{"head_dim": 64, "activation": "squared_relu", "norm_place": "post", "qk_norm": false, "parallel_block": false, "init_std_up": 0.0185, "init_std_down": 0.00755, "lr_mult_o": 0.908, "doc_mask": true, "dataset": "wikipedia_en"}
Each number is 500 + 25 x the weight over its row's rms, rounded and kept within 0 to 999. Layers, rows and columns count from 0. Numbers have three digits each. The size before them is the row's rms in percent of the matrix's.

# layer 10 MLP up, 3840x640, rms 0.0158, rows 2467-2516, columns 320-383
089:526492461478506448474501500487504521508493518514507486482514517500480501501501509477536473482503446476490495503475537506482490524513497523468503482543509486502458512517510524509488519506500474
087:461502532455486499486491480501479517494492504475464472498510498514513510486529489529518502546492482473506544499507502500536501471489514507509540528511529481486520516498521514513489488455487450
104:550475550480552512492521539490473489531502500442497516501474524480512513484457515499539485518490487493496508484498531531434516547502527527501488461483517508498488474540528478524531550509495482
095:451483500503468481456512518541527496488491488494475541507482501499518455478504540535547522561534478526467532517472461475489497507504490471541507476515450481437479465516487516500481525490519503
104:503517483514450474465491508529530522482532502479518470498495502535471495502553491467516494540479472531511472492483485480487483492418485486534511505471509511482525464484507489491494485515531523
104:530495510493497510488542525470506440506481473496534501496520478527520508524547431499511488534513526486511498516491455513528514435488464458501487494483520483475473467508487505492519509501483512
105:577460510512491492500451549524487478476498498510454498471507549505503511475471516513504544500496508491501505458445501507495476499529502464488531498551507527509515528450479510517521493515501524
105:519447517484493479497497508524475498509548501500503523526529504501517516467511488509505514509521509519510489522519470557532484519479477543518450512538521474483526505454553459525478499523473499
114:502475508532511522533507493571503507488466458492504532500508490481476499514479468512498495548479474492493503502499486487478491502487491449500476475578555477497511485490527525473518482526533524
093:504482526478534523518528487470501471473490469505488468487495483498504537480499498485542444518515499536498473523517523529473524480498503507472510510503516459481489522498491501477486511483520517
107:523497467465567486513468544476504544508498501489502559533487511492464528469515514474472471499508503563510511481471458498545501534507490494521506480525508430512536480505518522522477534486510506
090:511475476469467461511472511505472481499540508528490471516475512496468509463470510475467465490468507495452522510467501476481485494519459463485508485541522547493485528454539503480520567552456458
097:455480518518530528466484460494486520510535530507478495502518465481515496513517492473503489489510464532502532472496506502535511511504541521491469485489512514492482483481488496517467481508529511
106:464488484476548476510445501488509550492522468512457482528480502516520493518529483469444521467505498478481492484510484504566541415498531501484512516467531529488540520532511483514492526522480485
103:536511519507483490478484484506451504524478516492526535510517507567528541545480494456493484474510519494493503474538463497534476482474529480510475530480502483475504504485511512485567465554525530
096:503469453485519506532475474489510481463510496514498551519481532490457501446521527514494473492465445505530509473497537458506522497530502500468494542453517479505464513521452484476489494551540501
093:483558538509494482508496485488519494531517517540522487487494475494485523502535499494468449532522510527480500462530477501446521543527504493460530508527516476509551506512469514488524511484516510
091:491456528554476443499496495501475484526556502519507496478480495529493476446500486521487473567458497512480516486474479465459476490449472469484448524512497496481531432484520466518495541495504536
095:511547522510504524540527493475496519484523499516484441504543499472499524516474481483467475472508519531469540468494535511477510451496455541466525494515461483517446524489530462496545493485531459
127:511470503495471529487542497473511471499484496505488494486509530499517515531521546516455490484501503504510478537485511486520491449524498493531529484460469486486497527525454533500518508522483510
106:492489530553461510478544535522491516526514540502513504487509544529543489512476481510456509482504509484512476498521546521500502477498494491566473478533503483501490492463512510504521516485473493
101:521507534495531448565487507518501507511512534550481517504551511513522518520443508482461503503471485516503536513449470494468492521545499477456523466530533513510519500584449463515476475496483490
093:485531483464483513484532499461468489497495512522477515479482549541498491494479516470486507460519519507477505503515501506514478484518471476506489524479475496487479489510499510513472499468505433
101:526447454494540540544478546503467515526508497509506489529461509539560517491472493515482553516478536489499502458480463507476484493495515506510492488537538532503472521463481477494458564461527534
097:505462490475482505481498500503499525498492518492506507484495489507523517511489484536568469528487500486465522482456494472487500503477517569512500524528466486446483479502528470499480510510460544
104:513503519457485471476517496497484517480488497516490482532466505480547500519541502514484504514522547457504513536529467511496478523491550558500511549492537494502510525491505496498497480487534525
094:540478485472470494510471490434496487523510433521478541503491507525511489480437544534519444539530532494566479532513511483475459476519473554509449555489479517461485497493464501535519507507470481
094:485492515495531508522515497516458511498505519483469490520528489517458542567493506479520488478499495477509507499481528485533516493462510461527487505483482505537504522532439514479465515499494497
095:481440516489501480515481465496498524497533506502516476462548530460496503468530508486494512530483474540512485478447461499457480506471514489478508480509507526500521485475499530532565501494494505
097:489510492469502519499503487506454559526519483488452495462526513531478483515488464519450507510526530482501482480520564527505555530501484509502508524502490508507476522471514506502505522505529467
101:496443481502459493509460496490488534509499473509550524496524505492532490495515515521459462520499534472468482462519506501486479500513519492482546524558519469497480498479495552544471455514451509
102:500560521499523480538486453532481506478510532494511503491492490474484554490522492479483530481505466469485511476495514464498532503485467454501542552513513502470493493481494540503462489533470447
098:493495470487502495475522492481525491511474537509483489451467491500518509492527510506500499480518491441511515500548495522485516479495481485518513511501492505461509496522507482498519479487504459
104:520520472512499467543468500542466520463467485552488501509504507538478513503485466523505513523492503466545491423526529489495482467465551518482484511520510477504439496552490503509523508477531512
105:487525530535491491491493523497506506480488485495513537498504490511520458465480532499450525510512476502534509513468479540479525534499540498487492477504469534500471551446480529495489520495547495
101:507483521469478500499503542465440496485491542486516495525492441487475499510542486523480487514517499512451486489503486497515482518510475529521531528486492496471472499488494486481469525491477474
098:504505504481458505482504526445480510507545455506469474481490525488501486505521486463508485511534492467457502521525510525533484499516498483481514521479504495515502503472477483524502485508498488
100:465503530518494502520507478499457491458484493512509516482514508497455495559570519458497494493469535519521532489485517547536553474504485531486511497480524491476436502511533527509523497467484529
105:549531503522517469478504524524491502478485517510503436463494489529488478452492524520516532534454513513501458528503442550491528481531472477482485511521515470489467487466525595505506515502513474
103:516505456535517460432481477516514505536513502542489500455486484525496507490483497541489487497469532485478493532517520497495520493497482489491470476478512516529496522472457502475455450481509547
097:523481535487462527539496481483518427530465512476483444469516532497491493519478517521507524472529514494497500503485532481510537501508472543539522536498543477528489485493500482512523488512456514
102:514497526481471474494498499508482496494556528496480496471488443513516539503492478463456476519520496518488480523447499494500516546503487468535525499505511527506477495522481486484532511538450507
097:509473512476557443483531537489509491524540580490522503478500462481511521490520528509485469494475501492502476462487492498474502494477474510512479500486504516514490524516532538495536503473460494
097:472525483496525489476532518521517516528472484526445495485508470500463501492510530505517476517507453497526528482514468496503498499520517508453480490501484558496543503507465553497488506512534525
100:537508442501460530479493494519505474523521480501493519530499523499494512498507494514502495490466526478478525531503527484532509502500466513500516536523485488461464509461511517517523514491493462
101:475506507504469502503474500480542499506523468521520481500465496458501479545460509494506475484505531505481506485492536493531517485462521511500470512486480524521536546531502486486488518493464461
096:524492508504526445517522478509493515499487455471500548495532504488510531447524479481490539520473474493541543519527507500520496506515534463500489491495513503525540527518460510513547465485509493
102:522498503496522448489476531523512513499490434488521480536584527519514517471533477459498492487489498507509447513517459525490484504509508558497479533517526513472474468495535540470494523495511530
103:505536530483489526541486513492499502492484539489488498452482509472516471523489489517451522493500498502528515525456491458484486501467509537491466465512502492505517536502472519511417468467500478
109:507510495526518469526511499535494535508480499534509518492464547537505456489502503513564499519502539495487500482493521496499513455489528506496525501500503488491537516493508551462479505523466480
# layer 10 MLP down (transposed), 3840x640, rms 0.00783, rows 2467-2516, columns 320-383
090:490529518500477506522512494488542497494477526519504478505488545499509516481521500513528529509527532539508506520498497489459503481418521518499481519512476501526508430495459556531479495559508511
087:531486503476489489525522453511498493516508473477508520536519503475540547488498512480521466516506474492549473506527473564521486455524477475510482497531489505496455491477524486476490501493479497
106:493526521493510567452485505510518512472522535518498462536519517524502476477492496507497513491512495528533464488530496464539535475511479482505518502483490525508510519520511476509520490526529518
106:484493517446517522476497485502463513493529517497480476517516480515529512537468495459472531504541505497489488517504486511515497514469505519442553549461487485527495479519421525488472545492469516
109:523486500539486481489506488519528521536518494516506493494518504445484528500516510510481545483471522502526486510487541510498501488518524503539504496526504494517516474497491487515520488512498519
097:514488481534536487556502487473497527504468481462484501476464512529504490450462533506488466438467504512463511498492493479465497482499510519453454525522488539503500482476533465522489491527505488
103:516522488540462495492466496498499527550481486513516440504532506464545441472496506535497502523528519491514529464532468535484513475485508487515522442557518465458505484517522485451518483538455491
107:495485479533533513487548539508475510503484505464522482437522499519464471497499501525479532563475531502504448478533504484484491486481565485549535491508492518501482475466540458515524515500505497
103:517497454521468565535475488511481487529529504487466469516443513507538533519495492461515514490482485525532507467504517550494512501464462542483526491491490497456519514533495460536501514492492513
099:485526544495514470524491515498491474488537510490502489547478500510500503558495511486542480490511496495493521524476502491525546491541510478500495520527499488542477535449484464505551548520440489
100:461518538532477480466469519530497518519529496515484542530464490457469516505495563513506465454531468530515495516498497472498448532509491465514506482503509490463472516476442506536495490490509519
092:498498541522496492537539452489510470492521459493488512494480487468511509506522525501495492503496481467525492474496484494531519482454522478530495490524520480459522488491534437514508499522516524
100:494546461518477513493457538520497494490512487478501511488474475453496496525430530515511498501559494492506483499508484504478483531500488490519509515529529497494521481503476505490518509497491427
102:465473558533523512469495517479492488487517476487515536519527482474443499492487484513537472461471491497472524496522486445493515548489519501470501516510472487508523477511476500526532534510486458
096:519506508467461466533505504509447491511489531503498473477465526523478480484535492525498556520485533488486504431488511503523484499508484491518468494510501482500518476542550525499497516467522525
098:511495552443543530478484512541521520517496497493501494498523500466484512479498479459482544494491476480510508531487504497480564536504471481445512521464495497499491519494514465501570509471502483
089:450484493513507490491494538525488502511527531501535535528508526470508526499448519521515506559526545490505516433523483507488499474480472530496465501518490501471470486466514497479492467488490531
097:530500497489495496495514539496525507477493487482512505528514459511488501453510476503516542490514482466515512512509483522508510521499499433452484521488484481510569532473523469479513500460511463
097:540513499517560500523490494481509509429498521505480487550459478498456455510497529488550479510528465483465499493505456519532490508479482535494486487474512495482510486512517518562524477482489518
123:486508502506506480513527469501474488543526488465498509513527470522555498494527538516479447499523538519542511532506475503538476485470541442506512512496551499487483494494499481495472508506533512
098:483509527475459509496540504505537511530488454483483467539479526520448509486475510502543492509503534488463466508546512444515477520471495459494493534510480451523510500514489416493487548511459520
101:486458500512488498487496569519495491487510518524515483495486534507455499459459519485481491482526520513492484535504510459488528486528519501484530522451500494501468533509497503508520515521480503
093:483497499519491519504518527559494542519511523542475482487511534513482487560487447529484484498502520520481501512507485515520514476560504504499492501496488495502494522487523480535476506486471478
107:462507491464486498540495517472576480491507475501480481486513510511514515451508485553532478516487562476483524492445502508501475512499459526544488465530505517472490496491506480488526517509503470
095:494563524511513536527515504489517488498514488475515500503492486501517500517480519519487542489524497490494512485533506467536494546520471494528485515505532532488511517513541467521495510527518516
105:464531455477544530524497481481473508500507458502510491504481479492490459521498493488466490516458519516490520523518534522488532510484490511504487525465509495460489483521489484456533468480475545
093:461486490479529497525520465462467465524523511460523476510451483486475518491489499482499485474506472516492513482506546502509478568481522520524573534522505497486542463483517525502499458490486517
092:506513523527494528534509516509528494509522516520501478488491505508425508503505507488506483481468524468494538554509495489513510494511466502459520520478519506476500491482515466528498476472520510
113:494510513499478518513521474474461519504510544486500499513547509508529482480439498478511522524501544533503505463522499473519534496478527489462501454553484522500453537493509488513462500496483516
105:475512514443478532495483471489474471504518492519478511502470510499519505493505503517545450577510512542495507478520435489529522492532506471505486501488468504485499506543502523513534463535481530
105:509523570514559516556541507473528514516498490506519453512435483489492497482571474424467494526517519525498494487537502464497513496506472507522495464517488560545586484532473497482514531498483494
098:540501518504476519496491508506508482496541463488512455447542468459489464517488522531495464484516532462479495452463512536467524462424537515465500490468443521521465507532506489543487511495466495
097:509497526533512512479477544512534502491484476515553485432460476536466530463483495456475495549520519480463518460499497486503506533492517499483455501529511471513524466496485496527509493482540536
102:512499503486513542542505512505507514526495493510491465514511550483483488494470498519508468505551476487520469487476507533512515513493491490533503492486473497501539483564541500520494489517494497
102:515508463545559497526502490463467513519475481486443520482535485507534513480490498508449486506495517465478501499509499478492499475494523472544521506547504497508481480465520497486536489504481540
106:518473514465513487483478516472545516484496523446491487542496531492518447478475540505480468467480521463520532519542530520486523517490523510442489494519531497514513492540496461521489471549515505
097:477467499464510547448496449491503470499503474516493515504496498508491488458487490507533549508467512462528499482518505483500489495491454506471462476501463467490501491504521509489514473457507468
095:454542502429537496503501478475505490497472481542517420530534461459501483504487493488535525499493546530483523521522506516473512483561519461488516490530481481500487493497492503510490517498545515
100:452466542501554525527514485478507510493489533496518476478490494512531461510483491485464500485470495512504496480485532543527517501456519535516470532523512531495525495529478507524499452483515473
100:506464469487481494489469491498514520478507513526539536479474513524515463527514486502537471509529492500482527528553547465506529509463491483487546527495503464504469505493521492555523477550482480
096:537516496546518511472535520511471518493527502457520477488495540478509509527466559539509499526452488517527486486493500475513510514530519519529496525490491498498494534526529492484491486471526519
103:516500512487484481511475491473490500488548486505524519509558524471488503500499544515504470530524525492484494531494491516523497565511525495521449511493530472492462532475488490505501462513523519
099:431500542543475548483507513520554486527531488487473484467473475489485485533514471481494495495485516487535521482508504535515550469477535498548481472537510492452466519520493451511473514485501472
105:505536463479529504515497494507463476462485497504492516498477497502520508528469478442475496499461519495482524488496522509513523444487502492479502463504477484495488510517498468502477480498462487
101:500499514498515510490525522506500531478519511515505490501461517500500509537486490448461515480464495498471481547521552513507491505501505494527511502482493510528501469489504508523479543519521499
100:552509476530518491486519471505496461464484475527481509508553525505471488459498515471480510481504458498523473488492537533512501541476451510496516464505500505457504553526465480491467514533487492
097:511497513526487524491501520511482481537502475486485502522486488518485485515509493488490544514472461494507545463528511519490534494518489519519517536514460475490469530512482519520505501500488504
103:481486466524532519526536488481510480482497534549491481515497505494463526517478505457446502484459481499539537493532519525496497518484541491497512480454474463552499492529518486500477523472537523
098:481508497575477525489530539512483532465504501508512502509500517552502474515505462497512448512522528568498549489498477504538514457481506475465539525504500503487467521481507505491522552454526504
107:542520503529510508460517522491505471501495519468499483513488471488509506492500498496555506478518453506505481469511516508494478504457493507545499480479519502526459509549477536498559500488505489